{
  "d_model": 512,
  "n_head": 8,
  "activation": "tanh_gelu",
  "rope_base": 10000.0,
  "qk_norm": false,
  "attn_scale": 0.125,
  "init_std_o": 0.0047,
  "init_out_by_depth": true,
  "schedule": "wsd",
  "batch_tokens": 262144
}
Each number is 128 + 32 x the weight over the matrix's rms, rounded and kept within 0 to 255. Layers, rows and columns count from 0. Numbers have three digits each.

# down: layer 2 MLP down (transposed), 2048x512, rms 0.0813, rows 316-368, columns 0-127
# up: layer 2 MLP up, 2048x512, rms 0.0811, rows 317-368, columns 0-127
down316:141148109133125156159143134147059143115103088129084143133140123119103128055126132217131151126177080127071137054082152181115144119183163110109091175152159163142105175099110136148144087114176098118099080085080166167136156121058080128112101206092102153156177122160072201108111060152121136093172149166118095133133148173167125135165110120115180161101138106150133090107155117157103135071106
up317:107126083133173150151178167118076086159141130093095116108145124167137081122167129144145138157180147166154171102162162167145131102209127173143149097111117116194104127130102114158107189164123138138078139140132119144115155120083076159151151141053138108138171107176151135115148138141121063101097089082101155130090136134123126080137134126110163175122150105100135125145117113162116153162120
down317:153129169078124160127066151149113143120123127124146065112185076110093117160156110119060132128148143187076108134085135145183145071107124109054137091124156162111145164117158135149114052106120148108104086144130145115185157131190150124109109140088127094125073108145129176085106142161135162129116161066114167153133108157113080106134141142177068108128067062100099141102140169167148099037172
up318:165122085117195122114164112111157110099108108100083164059089165090105137119139153143132125136109198115164149148143104132115136127109186153173087156141103151138064142107126070191067130151149125131095137084151064150107129130102147085123102133119119132186195106093090138133110111111137055185137094143086146171111202142109091130086137131103113141071120179159153113154152121074142095140161
down318:139088132156066101095120122129138156085121073102185122143165150144148109094169133118102112169131111108170122174152151095160146118159090162104124148100119135119110147148078129120099108149079089153103164198096143117177085093134140155075136135173194114108089124102121115191149132164138172128153143121172138085057108110153169113135173137132151143126087142115072182106128184160092111126158
up319:112104170184133123077128150120132117152104087122203114140134130095071162029093132130132099108144117129150096120120192081113079099086131101141153115113105131087176167168113094128176172122134162146162126131100141138161130108120105055148092080157111062105146119077168147118117103122116101149090133134110088114096094154081181054173215090139103128111187118154078118147142098098159120080120
down319:091074115138087138163112194164154176131060150086174190126130173135135111085146147162098151155146122100073098129150084105131103187131143166093108117154146112149109087084216133147098139122122112183137137061121143120123119077171154122137141177143102141132133138123131112156108120176118124077132130153130140186117163137074154168150109141115122134182169177152098132128162162184175173128127
up320:101143135140177192103088120092134113135089120061130139110109151107108156150097141147072089114112122086154127130143189138098067139171142073131153122110171099084155137119175120129126153121178127090116149133104130140174144131128085124071132137170073126148071082109137188153161137148102164123126106119110090098151133136123104116159111048064108151102098141123178150113222168107112130166143
down320:181103099131156091134111092135151136116027205122147118144172070121142152121140068102103095085120111124100094118066133173191165161151166128125113138144142171147089086120119110161133080101083185148085134118098219134104080115173159103135119082136132099112090104115133150155159128121090099125101093125160131131066112174150124152102119157126108103119145162167075145083122086094092112122157
up321:090166139080145090071104097143096185104110129145133063116096050155178102105132190148078106132130094132086134114151093170153125161117145176148089094087221140191191132109132165128127135087121147120122164139054129176117149120109143091074118116181175155143176122193112150075158103095082174067075135136143112116182139035086144147129116118044111152127197076111112167170095166138146106093122
down321:201136127184100150140081128178115083151113143078099141129145131121069130078127104146090111193062078163167133151137128120129125091122090127104163133082119124131124165066159153084095137146158153132165173083141137108126093142076116113137092119122107166156098113131116083144139118194148172119140153066131133164071156189179084129077144147185145138034100117132163088100148132174179150202130
up322:083109083111093130087103166089105085175071098239059102146091120110120074161163144128092087141115160107131127081136055146186132124156158156106051132132081205118054103107190085161167118153098145110167132132169142182173141102135102145123066171103140112131135105089124051168158131118180072161130164102134109106118098087128171111141179089164121131149103143110127132169177081144106117113116
down322:122145138149141155151166122140105091043167139130127131072091144118102147159109138116117083122127130113096073137147127110124125070162106143151080153094104130121127127121124136147053143089139073150103158130155076121104106160085134153143110083087110144155096116133133143125133154161182192111118122159149176081141146120125136133158139130159188129089117126151175160125111094127131098169108
up323:086198112115158090127129117087129127166060088171120148146108199074134098125219125147151170121104106105112072176143188104136060139136109139120107121101119116108144148123186169171131113175114152075162138084132156195112087149162137093196053175091215118056110126136185136131129123139087127147099108123112154137139134164144132159107176136115121128157123141119135114104136127133078071128106
down323:118185106114149127140180103115087140142126164115090079156069171203117145139187141101097132126099102133155082157130069134078120118082098194131117093165138131158138142128143104098154101148201090096098120164095099153132110178157147133115113111082123109115091117109122149169102151134095101099157113082154136193162091133119139137159135145143152101150098099102155113076135062155106127192129
up324:109123160087172102121133084109081130113120111117170120093137083123191167130161224176187148168113132120135092132142101146152100151115127152084095149164166080113148117201144152122141104169057092128120126182136172072064139131144174091105086128092073181154121074136146124119104234173249119074075144125172104099145107040138133112116105119131129076164126193118176119098136116105144096140142
down324:161092135137110144110176133168167129137153140134114173173033080149152140174101089095061167151187129048104140119118185132126118110071098153189084098109174159077107148146113074148115126170104177160153169179072060143096148183158199134119137113095164165150138112143122143096095138180117125184120140173127121133160139136124140115124128095139198135139069103162158184143106132122136155116157
up325:141119116186125131118141146165129042147109117123096118118086124133090114089196142104198101141106150152124173152165158104090120178164147167110130149089091147106120068102155093098170086166102136090091126126130104113199108084114068176131159052135124149079151124167139138081173132165128149126120088142196096089131170160095076142132134118116181100184122138099128119087125149073163215102146
down325:188077167158146137095141087122187100116164157146144100141173172138108139164161090164174145146165068144135103104113094062142100119130150149097116152069132126116098047117087144157145127093115107140102106108148151062195255148168108132143122107125026088144164124082164151131125123050097122122145095157213131159119116070086105173168121122086179156158177185097121148138164106141151174128167
up326:085166125169137139099122160141143093172146113086095142115026134163154133128158098110148169138152111080125148125135103131085045161128063189150058208158110138146145097165122147137100130099140153084109075130169130172199120112126111103146102148119114112155054129136159106138148091169114144155137079117124157114156086131135111173055067169129075097080035121082160104114153095146116192104171
down326:116145113152081194100127092058071118141151156087172109070134173156108116144098105081142150071143170095182174137172117152095152167198105154161110088179103118133104179158198139119173072141170149144169145140118093105113128171133113127146109149134071150070071150081171102161074168032149027123139157131111092151113118090151164144133101130105102076090077136089084092071153151179077161095135
up327:168089155095134128104124145145149159132151136142151094092094133155109095183155147088086130161134114087140142135052105218196119133153123014113115152112094077122117161124174166140100144111103170148150148108148143123152129152167154158126100157176183151076132197065120198168085091080125149175091142141104137122133203130140092106103176124175143140100157091132147118115162111143131164122145
down327:079100123139145124117103088095130200103176142120101142080061106100108103183113145189119128102084150126151086228161119142065140100154080146122175135179141055045181147141146143121081112123106102130123106180159113084106114148094121136194110181137176204177112101159152099078113096125155169105109159152130134138168142149094010132132135127115039134076201157140137174086136084116144117163056
up328:085147168110099132124156133100127102164128091088097140097106162104150158093162086155137134122200169137136101130154106132151112157171123151101176158160181133133063099125051147103164087147080125092156094095133176126162135129134164148166136176121091136149108116145118136100080147083134135140085146128122175112132106095095133109101148146141129127139169134109078127120148100174120129139081
down328:147143144141156172069115135202143145102169131049133117172132108097196057163138106072134214136126054187183139166131164107127107180143097107098169099123155090098149090122185116124120164101184217151096122152113139119145177101151112113118100112059100175117115129111180133112128087155157100134082094162104088126086060129163134121144158127180163111163120128114169079113147101077171113133121
up329:138184155239173043135117131186128071143108125098091165045181136117122157138193177144135099124128089037143159136088168154114157111119059121150169129194137115113143099137157090155163108146139118076206123115110152127130093103146120151168141137152204139128110159138129135146131100134166107168121193154154156096159105150099126120125101129084109105170150138110168164117131093103156163135195
down329:065088157102174069048084087114193112070136090175098188135139120114096101070100104049145090085172106156083117163146109116178175164095113072164107129203168113147141138175201192168083127171093185085123078136085114046134126126103148159112098130110110162126082123185132129099154103160130193140118123137154090135190200103159181122155181145099179127096142069185107096028222132184117060081109
up330:158106148075138090118100112095093124128163140102209126182122076147102105096160146108138106090125145099122122069142104154082116138185138133118089075082163120138110125120104176104137099137157116101108080110138136153134103075105141138116118158144189108128139084078175144092091133128145106092095167093106152164085123083130105110192219204108061096142089087094145072072077126058182131152104
down330:127130141116149138148146127168165178131134124172159092113136124144181087151120101130106115150152099162140092152114125090133087101148152071187150151141089087137135142151140098118105105170090169131147098178108164138141116191142142110154190067161157130158138154158121075113141126186227129155136072123129109117121096131139103140109069128107113070119087157143171189140179162178136143066133
up331:147142174158154153131097171141117170201156183218130118089150175145164127193152133086094117159110091115148186173159095126117118134182138063201120158139129129176092143151152104126132154092152141105122179099070185077128121183099190155145134100121120141099073127093080144075128091166165111061158129143161161166124138139227173137092082136126167151079088082141169126099145122115111115111072
down331:080149132158112096146096188138158095134096094117142167137144102141135073111104110156155134096136135181140131146147104099096119115069130135086113066073090019153123087153060131114074104175124115092150093109191120109080161107125143138100107155152124126099136121067156130099090168116094145126168128092226141102141076130080099098177125096077141143191092097162168128134131061101182168103138
up332:109139152122098080158125162102134168167178182105164152161177083154137135123108084152083097156205128115080135135102143141119156115176188114109154110087077112146130151112152147137123120156144117054185145100139137122164100142033085065150165096068139116112157139126143114104123100090171082198164158142140142127103161186133176115118153097106066152164142061102121080135118105108165087120164
down332:129136139137099151089152154038120159111102110146061092093060076096139156170151170100176105041164127079126100102085088088121087100141130110169103137075131098113213126130104062183137105134091132102145120105087044093091155094169127069106084164150169183117097156184131189113101127164068118139108127116169079113187107063145143113201193186097157104128130109141121124119120100143111110118136
up333:097119126144134073138116127101142105171106145142120138167123118127069119154071116147155103143114073159128110155113116104144115201108137156085147151127141100102114123100137082178176121179124115149146110125190137150149167090192062108143148120123127093175079134124138134081107076128141174115192075142150136119208156082105114132082132154144111119136114099148124091131120138133134111090144
down333:115109144103164167189142174132150134132150092152107132057083148150133148124169108158130174164113145029137151127119121159090127115101099067093161113120141136115161107106122114153084109114049147112104150161120057118122120174036137124150142113132139054157151111175115082136112139104104126113104163154148180137086082149158132122119126133173186092171126051148077148135147100099112138152175
up334:079072105109121113128161173110068136078139103191102195156137093107103140079144114135164178121162139091111214087114184139160141111185088104066094138083128128126120072111146149102104121154124130116075137095097197142157120106112118128109139163184094172177133071104153114107121150150118156187178177129151110071141127158145138102097119185086116067182143071103106070164123081068135065165074
down334:164168159190088099202098125127170186119147096115157079122138168135076156100188114101081176050094090175154121141148089110117111115167177202113105102070146169125139155089094166119092127168175135142113180144125121107124073117121150164149113112091123155137096154105095087120173123054095077136165144109153112120126126104150082097142144144130143104080116153180157116161164130142131110122206
up335:094147091146217133207117085161083232139182121102181140126094154163116140115012128201138115089158065172142136051192241133143158069071149076166088115168140077059146192153119144092130098116148053096140141108130200075129115118083061114115156045140128219037117086196101080089087129121116158129117125173125232218147148119084141156128054121122131161096123074112039156055183081152114165081105
down335:154188108108173101118157146113089157096162189088154099131086063115102130129081130179122202102123198109129055051085188164174051093127120073171113105118079082134077113117122138094114168143087116133178091160127155100174158028108048070143128110165109142114152130093073153123160170170103163103014123121189163225204102141131133069108119181131116137127151091169134147130072112124168129144119
up336:104148110083123162154127165102118123155101160174129128066105084132135150116127129155077123072194096109121108177124162128122087136116123122122099120091109092101090117158105151102149156149170155134129141077116097134163175121161107170063111138111158093123097136139138100138194102139206075136134145099082215126124136171095094123138173078165098156085134115141123116121127142157096110155071
down336:161136172160141116129074103138155098103139160105113036160145154151182157069127096113161131137139139178098099122134146161115101141147104148102109111112135132103157104210138176060130126111119151099094104145117147110111098116122154110129092095132092157196177147138094143168086109090122153080134137099085135115059135151106114093126103102145117103113125126074049100125121111194137147156130
up337:119201135119131093137122148132113137149152075081101105145166150100121087114123170128109149120104108148173185105089127141157130086121060087129176143096120095104116085180092092158165102139097171161166136124180183061112125118084120070122184123118131112111145137134101121124108123149149144119145164156092099084085145116147171111098102104133167129067096153070159137082096150151100142115198
down337:163136198121104134118089140110137063137167134100177119139088171183111186183103105138164120101157111053160162148159057137113152094176096146150172105078113180145212153130163133151117098071073129170042154147190136094100196152098069156130142094127109146137152066156044172102130110115134140128133107100111037150163132159159143100062163177171124131127073090122134132114152114121163112142138
up338:072134114115070106160123190164103155145140142143121131201097178129105133171099083128152133090131083122127146123130088171115112106195189123139144104136139151068096114119159124106188120143138158124131065114086180160105093109143107177096155157171110198156164083072162133121117112161106103109136165043056157095113100097127127160139121127127135138208137148127135112132158066109117125053129
down338:063112150108181102158121149138141145129091124098208089082127085174139115139112109166103094126150119124134129086176090137135159156163161123113132070140082173111103107123105153134134078169153158164078166177139081115151200103121077101091144120151133126125177066160149183141107096107131117137134131147040097148144151092149150166126050115085123154064150133170099139160108157069162111118071
up339:127100133128125131137110086154136115122186073119037116103130131112138150120136067203050166167097125205117171106155118109090146124048115116190080077139176167097120129176140083156137134143103143129123136179096136103194092194114089109147132139156128140126199100150183163138175147096124125116101117065171138162102145167069098153117190184182157106107149097166120152158107140133174166117050
down339:180099091177150173096147140136105110111165126153161134111121158150094140201159063122142124064152081138039140110110138112097156099126077168119176129101118106119166187120189114126089153141136122128094091186116142124072181149051096170146096128170163113153119129106123129221134221126122108109139157100085149120072058101128085168142195191136141122115134193129127136145146125109185179035126
up340:100122143189143145127103141096138099094134172106068174097112127129065146156125100159172171178117115173137102156093109060118072139168079167172133069128109093102155118172141090164102153120152182133169114150093134169135137112117105188147157182078138177101174136159165141121167133112143107121137136148106140082120125133105146137203147147176160107094158118133132114147137132093138081127138
down340:109178102103083118150145101076116107134161106139156155125093137203151067151160187163147132116116091130190098147160125159112110167160111072125051087147131127084115133169123080139157168071119088122116146151115126140142144180148156087126146126057120151189114129102134122100149098116120122133179159117133159187095120091157126158084096077136171088166137062134094184134101153141133152141158
up341:120124129158223084159056099148124108089157129097142126136070101128113101137034079125183139087182107104158137096147237080087099143047205092149096075241141126079159194124143102114137115109104046123185203099091187078118134158090150117086102097162111170093146180168111106094058058071147157204101107158148178122115139127155177163118074191056118134124170090102069180048155173195136176119150
down341:197100131116186059122117173052074124151126186082181087081124101130176078167124137161076070094089147128129150150133140108173088136132096143139098040113092103120107149173082093151106178185129087155046140192123100125118176103165085132154114145102129088120119082079169153057208155137150045075106115144190134112135126119137085123180100160127137128208108069097152080216116123129127169138170
up342:063154139107153122102120140128133146095077155140077099130114159120150137095152109099154108113132104159126180097112140104083170110130128123098177114097168161146102177101100124085209122141162103121087156161146110126151054110154121119094149130129144212136203122158107142142122111064111153097167114156162081125122084132116159106137180060084026084132174159128112159163156143069139130079119
down342:163096090172147151067097148114060104110065103141116116124165153166142118171160112104205152080154155072152113148116066125183225095157122053120091128134122118173118171120192154146081128129123136158084172148080125084191120127142125133089135077215104118137130160112071136144140093145193137133155087077125113122166155131084143093160130068145148138162077167118157179130107113135125123123131
up343:143136163174125117136116131149137106143129131150168162131111153127104152101099149051128139067129141138080118168131173156151118092120055163092120150126081133127076039128189119114129095147138063122160121141125147186137156174116164191096136114098116139130147108137123131079068126175131128149092131195098098108127150070122089168103140114137175167150100179114105188082176131104114108122082
down343:141092138116163088146112101132180090181074075126120120163116121138220134082128139061098155149080177142130144102119062116133160144145197084109128101154101128104149137108117098128183159096147147160148111152128118095154153149157150151117238114159101098201202141115101140162148081146147081134130136079175159176124107127194151110114055094116162117163167096134137120142086123125061143143126
up344:088120143067190174128102099074137128130141125155153060142156142164114113139109109089083135167119170138090085136117119103117124152164162131112170140151078162125088079100122086138105139072135121092170141139039128171157162147096127114122125083109114143142098113109159190144188130142094140151171139119106131165099114135133079157174092075113115069134118123130116154162097138158121165125106
down344:123112145131128126166139103146129144169115137114156147134097139117118141089107114103180086070113069128141124165185143149106106101116091180160136176103166105114169163204125126140120171103101166197118152140167104103068121068106187127141068121132127122176111100158105098140139089078116161095124098148143117099138138107113113079081191134133105193095112120136134077157095138145143122201107
up345:063078164125135118159147155125142086100140167118103128114121173161173171143098134099051119138135122137116132169102134119139135168148097156135162150157135149103135099127098145075132104160101148144134136125063158143152062102137223111131101123091095126146149086133095153082122112160100103091172152158142108139144132109077085117137149094135196134148160101160137158163098133167162119153134
down345:151132154089127115167159094083155082154084124155128070120118106133128152154123109183150080122085138084088130127137152142089135143119156150097136135177140120113096136152116139181120144097153127092123158108120078141071121152100162130098095177164133143137102121117083105145147071117168135129156100076105130085071181141149154133168080174114137154100184137130159126178075184083108137152088
up346:159093145135179205112125104176111063140101144083086139126126113077164126076124116191157125147124125149112146150129102135143163152155099071152152153136084175096141078068105154138170137119111122146154128143141055138239105044132160138181105138154177165152156094133098086119139100127174127129119142169163063139099148167135053132054180152119131101146070141119086113158130157179128144177162
down346:122175083117090130145125155174148098118160085123098146161143107190118076179144130131141092160115128167106119080136129132098090085158143111110136161137069163167192145096186135099137138115151048112167097120127168128144110136137092059096093138134134056130141165105158166075123098071105112131107114135119196101166123151124097109188099081056119117126115071142148093135154141100118122115124
up347:136128162126126151134084158074134156099130163135179136035126160129071123166166174122121172180101138146120137155136079069160107128145111123118114116144144110160116159061129082116111136186156145155144122102123088103128119081114103155127139106135106158115120109155154146112155129135140106142107116101128065106129136179101173219155145103163083105148113075147186128161096151114103172194153
down347:148159137169154080183139086131133123118135148127172171136097120097123172126132082119111159200146134102137104120094116183090126165098119128126134152113163156103124095126112131140176118128181088165167108125144153101125157176106156067063161117141142167094130204103131129150126102124099138155049143093130114114085081145139115122128109113123174157169148096150118103142113114121140086139162
up348:142115171158128133141119109112112091111121125133130133112111102228099076098139106098110170071174133157095118117083171188131136111091188171113127081083133124101156134073000136061166144122150089098122097048123108154099161127130144139145136146135164154151130174120151120138107184074175204097144099147133146155133171185057164135086124109189103110112153144123113144059209106151096132119149
down348:093084107170084108083143166094111125097119207150167143080139142105152090102151099178125140121069146140106147122135108130122172140118159128127041113216173189157131185102164135165132111040177214116184149193156101156187123072139137111117157144073172127139113119039152110126140123131109129127127145101122105113134126076138144126169138126118119131087140109123036100145138135103134100101138
up349:098188116122097156115116146146134149178104121096157132028154142106171186123132098183126154077085155136083098075083148135167144131106080144107146145119146128137154137072168116109159120131133107122117111137111135119089154083061088124151148130136139160126192157168121137145109183174134214098117101157080135098141174109112113104140172128108091125100172129173117119130100085119151089095106
down349:133117117098130115108166086118154108123167123108144142163114130137170103135203168090055133172128189098107162166114113115055085114136166087088096135145117087104090090126147152099103133150067177105125172142161088166143110088120175133138146135140173095168154115131058114154085117174118097096113146143111189155140126155144193092189144105133140043128169037114125092145100138184122182152160
up350:123119154116139136166119126094079036076106177139120087114123140149068110137080127129169158151117176112139090152198136153068107148106126116199157135135125157103144112182101039081121107135116100184161157079140102091140131067167089166142149137154132101164152146125086085125115146165108130078122103154076108144199097120136184131093148054149142113122113163158133096119155115154142088121133
down350:124158089091095130148077121123140123196150145109131109124103138144147140119098148156118128143154113150105072120088144136143130155146101131118164202112078127161148150128092141128116132169109075078087099112107124126093110150132100126168144141135165097108132109093150167115159140155134096091116145098106109149133163087114100092138111163146137132145121076142102119161124107154116171122076
up351:082073125105125128118129126112140118112162159075109072090103154132127085115142148164190111092144116137151123173108135133133114153137132191115127111149163110134142184120119110170125133089153097167106035177132146092159115122082105135168180098087132122120125081097129091163133102174141139091206113123070137095104172131158114157148107142138136115165121126076152148129120121099137147126076
down351:125136146143069104100110163134127114118131125097111107136174136117083123108115129141129161147128132151094145098195156131122079096192141094098115092127065133132106147103084144115126104091102086136132108179114154136095115204159121136101171103111152150111094123055160136128121111083139152115145149198117139144095121104086126149197152116130175125084124135124114148123109130097092138107083
up352:130136151141134113057109130126111159157134144119116166151125117111205166085115115151124201061089095125092156143193081192153142156094113121139112139109132110138140139129093159083162079151150117106166125161186106129108155144080085173113132112076057126135115179147205093096133136146152129116160145162117147159117093167135144145151089113121122110119133144145008112124145124143157082122147
down352:129136102106115106148136158117158126139132113120145109132123136167144123157110128137109109173190170133147107110105158124126154107153114086112104139095125133111079109163166113157120126123075125155083132106127161173133133152135198113150132092149148157159097104149099124159149128147111115160141069137164104111159105106130136107118109082139117100164102063111210128144159154160147207127099
up353:109117065153110141152160192146070205106049133089141131131110156156116129113142097141129089103077160134135133100064076134050141161160106072135153139086163126114124226148084129170191102120179143156136138132140140117137105182180126146152159164120082172154182109087128043141092147100115088193135084095119140149125108135126083141119109137193123111114139077126131155097157195151062102056128
down353:111166156089103108166137158110091090107106101113173084078133129166109135142138121138107107099093128090091173209176068142133157121113080085092175133090179126115154121202130140196126126110142113124089201110134159049077135145105128214146129165123122128175122108106149091129093137141108147116111153145162132109115143100130123097130150168106130092126128054081171142161060096121091114115158
up354:140102122020094153118088162141080106160134124124113104161079194128110107196179170121137170174143111131117176151144159148071139169095100116126148085090125056145163085093118110113152132094166108099181115099091161088107110180154159143140098064125090173110117110151111116123118139131133108112194179113151176115110089135122162135145180192150093149139086088146122159137135130111120133176099
down354:112124086088156148114185162162091110140095155150145134128157160178110100120157146142153132147152118137144088173212113086145120130154087070171135120123058144081160153151160118125179071082100155118100103119181075209138069157125128122113095102095117125156114156131129145144141115161098155126076059166105072146122099139126149151136149145087179185113115125109138120124152130160130110104156
up355:159084079173125183109121152143091215161094075168085157105176166082128130111094110146090118117104072154078163139054086145167081145211104134092184079176138122114192137036168081111093109112090125135151124147112141128128115103113125148175139143105135207142122175142102169170131144128112091076144145165141154091185135151172150111061143108185104103086123134177127157073078143104122138077184
down355:143125117104115070123164090160092138003162148167094078187114124172086098122163153115130134120134091094150153097144123140118137099081157134125168180108074111149121115137129151087123153120121159068127078173133128107098112126120134094132126153146163069134127110120191115104075125140083124142146154183120149119082125128130172065173164107098150142134134138126107078137137127160087138124103
up356:100090210182169112076066106164072107175115081075124140170134164136134174159130130125121177132140111099081102069073150134142073122130109100163145125121098190126026172127150147148120097141159165173140124117091215132142082008056152079117209135100153140134158150175211139106141139173083144150108083131113205207141067069100109090135147152150098065184177182081174154138136109104123101153123
down356:172145145096182137128186068187115131144174121172102122195141092121162179125196081133189107197115112143108180129131099091115139140092141121163135156135122164122133107096134179118089105144118123126133203102101115145136115099162127094205124119147134193127088161157151164160143132096179141149155147070085219141131087110138128098108091140124163094158161201110168103131134161112084075139090
up357:121142092163120121088190129094138178098103113110075122060102205149109144092119120137064113109185175112128148138123145115133151115063128129173144217156174170113171092107130129118170043136114095081142112076097140105125115091124127147126138111184158209106129111148111183142109118138099138124120110124159078097121170091132116238098128102109082133137156083143103106144130126128124114103157
down357:138108093201164101135106168103080087132077122076162138131134104114082100185134037136108145171116093135126139152119064122126164145168160105114147060156098114116076169155095117128138123092128114172152160126188118175104101147116098140135110171123164107089151115124079131183155156132190143161046157122099157141097145128108124160130176112152142139090093162163122132168122158095155129069146
up358:125084149163125107172067147121116135149103110110132129146127158136156088184122104171077138170113077134135106106090125055148081125156132084104168184073087145136136116122100073132126147120070163133144125113149157164184114150127169096141137152134109140161160110176133132178102155139095133129128091098108123100084120165083145135092199102058087087133149187115134090078109123143117114188146
down358:117127123092077167090152150172145141153197107132122159158107135143128127108156145136092118118120152132151116140144169141109170102157080127146141130137121096134110124180162175092136132121125109115162113176101099111112123127099110164159138105153086133114083123159131060172126107113147148135128110144098116114094087096156107155096125108108075121118136109179100190142180138163103145146153
up359:152130126117160052099147091122132116124182130127151139143122120147135158194124073141138107191176072209084088115110163150129121135152128137143137145136103139149150106081066170203130112130117183162119186106143117091177113122132069059137106149185102157157104119164152114117068147127143126102110069079071163130096117160179196093118154070111144127101140110185173170176162130121103192156147
down359:184154128118058131099126078142133188089147150066139099139092173130140129134124085148074112162132133115107106139112221093162157141065157091120141164094161098084143145099118116089111092175187131131084144132074127158201091092136101156151148107100128147118111125145112074167120107100079105102126131135217125051107134103135133165149151132107137188177083113186108109068136112161053176152173
up360:109157079123180125098089140146132168132147121109130154127108087113134082073123120089118131163088158090167152117100139173122162160079136121092114127129108160163050114083161129122109074093102099142178101151113150133141126135083127134069148113121155143166136157139107149136093123115147121154130174084134109110133166161186116148129163158161140141116157129148112163132059138125110132120109
down360:159203173168101095106123091163123124110129127118124112083067083151144138161093176161161110109121038143116131182173081114125090112123156149184047138121143153078130130177067137131156128120178165110101117200138113191137148120087099153157101125177057122122142129158155080093077124110143079118132119087115098086132104154120123164095154159118074124124139190106134106067174135105190128119112
up361:196160175113091140163136138130114107169128148078117093111121168154132145108179144127145145102149145080192126095069145128157092151124088151171090093091115142105113098149139118067131066156158125111155097111122148140159143126057173166151141176066091134158139091126192078088098154111112128121115056149183144115130099154156130051109168173125150152126077156118161111138182137109141099087134
down361:142125181130145152089158122164072147172085135153129147098175081093109096067132101157121086137136151136037087146120125155140108078107128101129141110152092114093140156088124116150118140087055090129103143099174083179111080142142158120152124077133152105148121099150104182135161153135074119124182134198128066137103184140148134169139119113157147118087126115170155177124107106114116115113136
up362:072116124109099215097158102088127106116128191163129104173072159168183094166182084101171141109096094088122135096069126156108122152143190159091102155140133188095079102155094119176198136125142075170060121097108174122107099084135143154153164131152160101111150099134186136118152167108103164133134164143125079187116138191090102165117199125181094116175072091130198178111172120121100126121173
down362:170157105141118112141159179148113120138146096065164104055142165099104164105117115090085118171116157139201132204144127147121134109112115116124156107180148107107117146150133090108116152115156132090133192157173139116151144150110150139089114138064097151069102170112071133137152102096095134132113074133131123074169166177088090125156081120077086119083152125151146154154065112121099160095103
up363:159192132171109124110119119122214162143053105108171105159134153119110131150211078154147176074116123154117135190121101150073091099143141161142129082150156105082085108138061114039191072128183117080185103062155118113132168134175113160127120105088174127144191102155177159122152109084150122139114097177081057145139163093017077131112143090091132137104118105127155147128158170155144184174113
down363:189142125109117137125153152100136137000085184092128111123115169111068132125056139169107138164103130097147202085050127138123178082118150121133149126106165208053164123157161104144143213136128132138149165107155115104092050136149061133148089067201099135098162086162161122136116156160087125072160146187069096110084203083151128075105160099086138087182211105125139123072120177149096085111106
up364:160183151152106143059135145120149155143110119117124163150146137170135145158119160156073122201113147122098140126014151121116123138094179176097099184094150118187109097109052146067164111144147123135146153112103163101090116123136187133096112087189167142140129127110128143104141121086152154103115123119106116105123162072136155129161170114152176127127153073084086123139146149124110102172128
down364:097190134127148100142120069145104146177133160074079076134060128145137105138130145148114109155124162152116114125178041180206174115153136104183137088168117188120119108152139129102117207117123138085029111183073143165156104170191104135116149161124126134134041129163127085111079073188126127141137175122117148125137167125120089195084121088149117120149115164131135084140136156090151115094143
up365:192070041151105152069103112119059086081108142116154114203162165151143173177147184127161164068133128147188159150107127141123058112157151083101122159142107144158186174157142113150155114066131161147103100155148135139146138140080168089068114125149135178180124106151125141116156125127158124130170174141170170115133173101097132163116121122074104152147078141160111098129125167138128174063115
down365:107149153155151156190118182135132124160194185129132131120141081097089176129147106115134134136183173151186116142181148171187125136111107159128071196162083128117102102100129075189125116121126143147135089060099163140104145063086156169145111196077086118121174142068143129102093132141062125129102152145074121104200079121124119159140135107117110165179134087108073100108128178181174154134112
up366:046155103110126108083146114119066088118133160124117122118110111140173107165129136103123156174136173175152059107079126086105133133132136127120174141199133164195109120187135138132139113113076147169114106069183106112147117081161095111125144167107166113123095109156136161191143097079135085169138096096140156127124130111153118155136153090122118203141134160107084131138081151147164161054182
down366:071177168135152129093109167144141107110139105109085123097166113156154122122101171108104128041179127112086107099147124150115115150088169154120144108045127123114070155089141113125109126152111125130146161088210124117147118128165101105171109080155125169138108122107145131158104121125136131089127094156124048111092126114140105114121194182154104185090141040140135105146149143094062125172048
up367:146112077079173148141147133173114123152148152077111116139154129080101090106050156117152111169119128101113157107117073067071131208102066137107124131041093165156103141104111091118151102182128127181140134183094109175142168105091051138085109134101188136162141063147174162115212102132121155084167160101156111139173127157145118126062103189130102160120172100145176140113168083100144165115129
down367:077128159109154097136146157099109112112153161167144095168193163080173123147144133114130119125087142152118137129109134134137108159158138140062144155128119116138151094084093176158084178107141103073176155122148091158144123179092117101138135102159080153105162179140109131136096133173126146123084152106135161086167115122127137155123132077126151063129140200120114113149206082114110141152142
up368:131106131127083116080121126127170153148149125109111147154115118089155162084134124154163144100053184130088127164157090118146129134139077118120112110120087150110100125173165102167115091065103137105152150121165133117101144063091158119099097118153119156140130137136124060165105144096135150159095153125157165153227122091117078131074155130114110080125145139109087187165085133142117080154181
down368:163115112180083144086078085068110093135080131150212149146113141176122148168128117139123133107139120087132095203122211093144084169156118137127131161125148168099147156127145136176139163166170175129158135093155118168196077142142105150148137140157146128116170132138124138116113117099119084111138134170140167132104129200115156099135150140071142105186105132124164097108139127080105155127117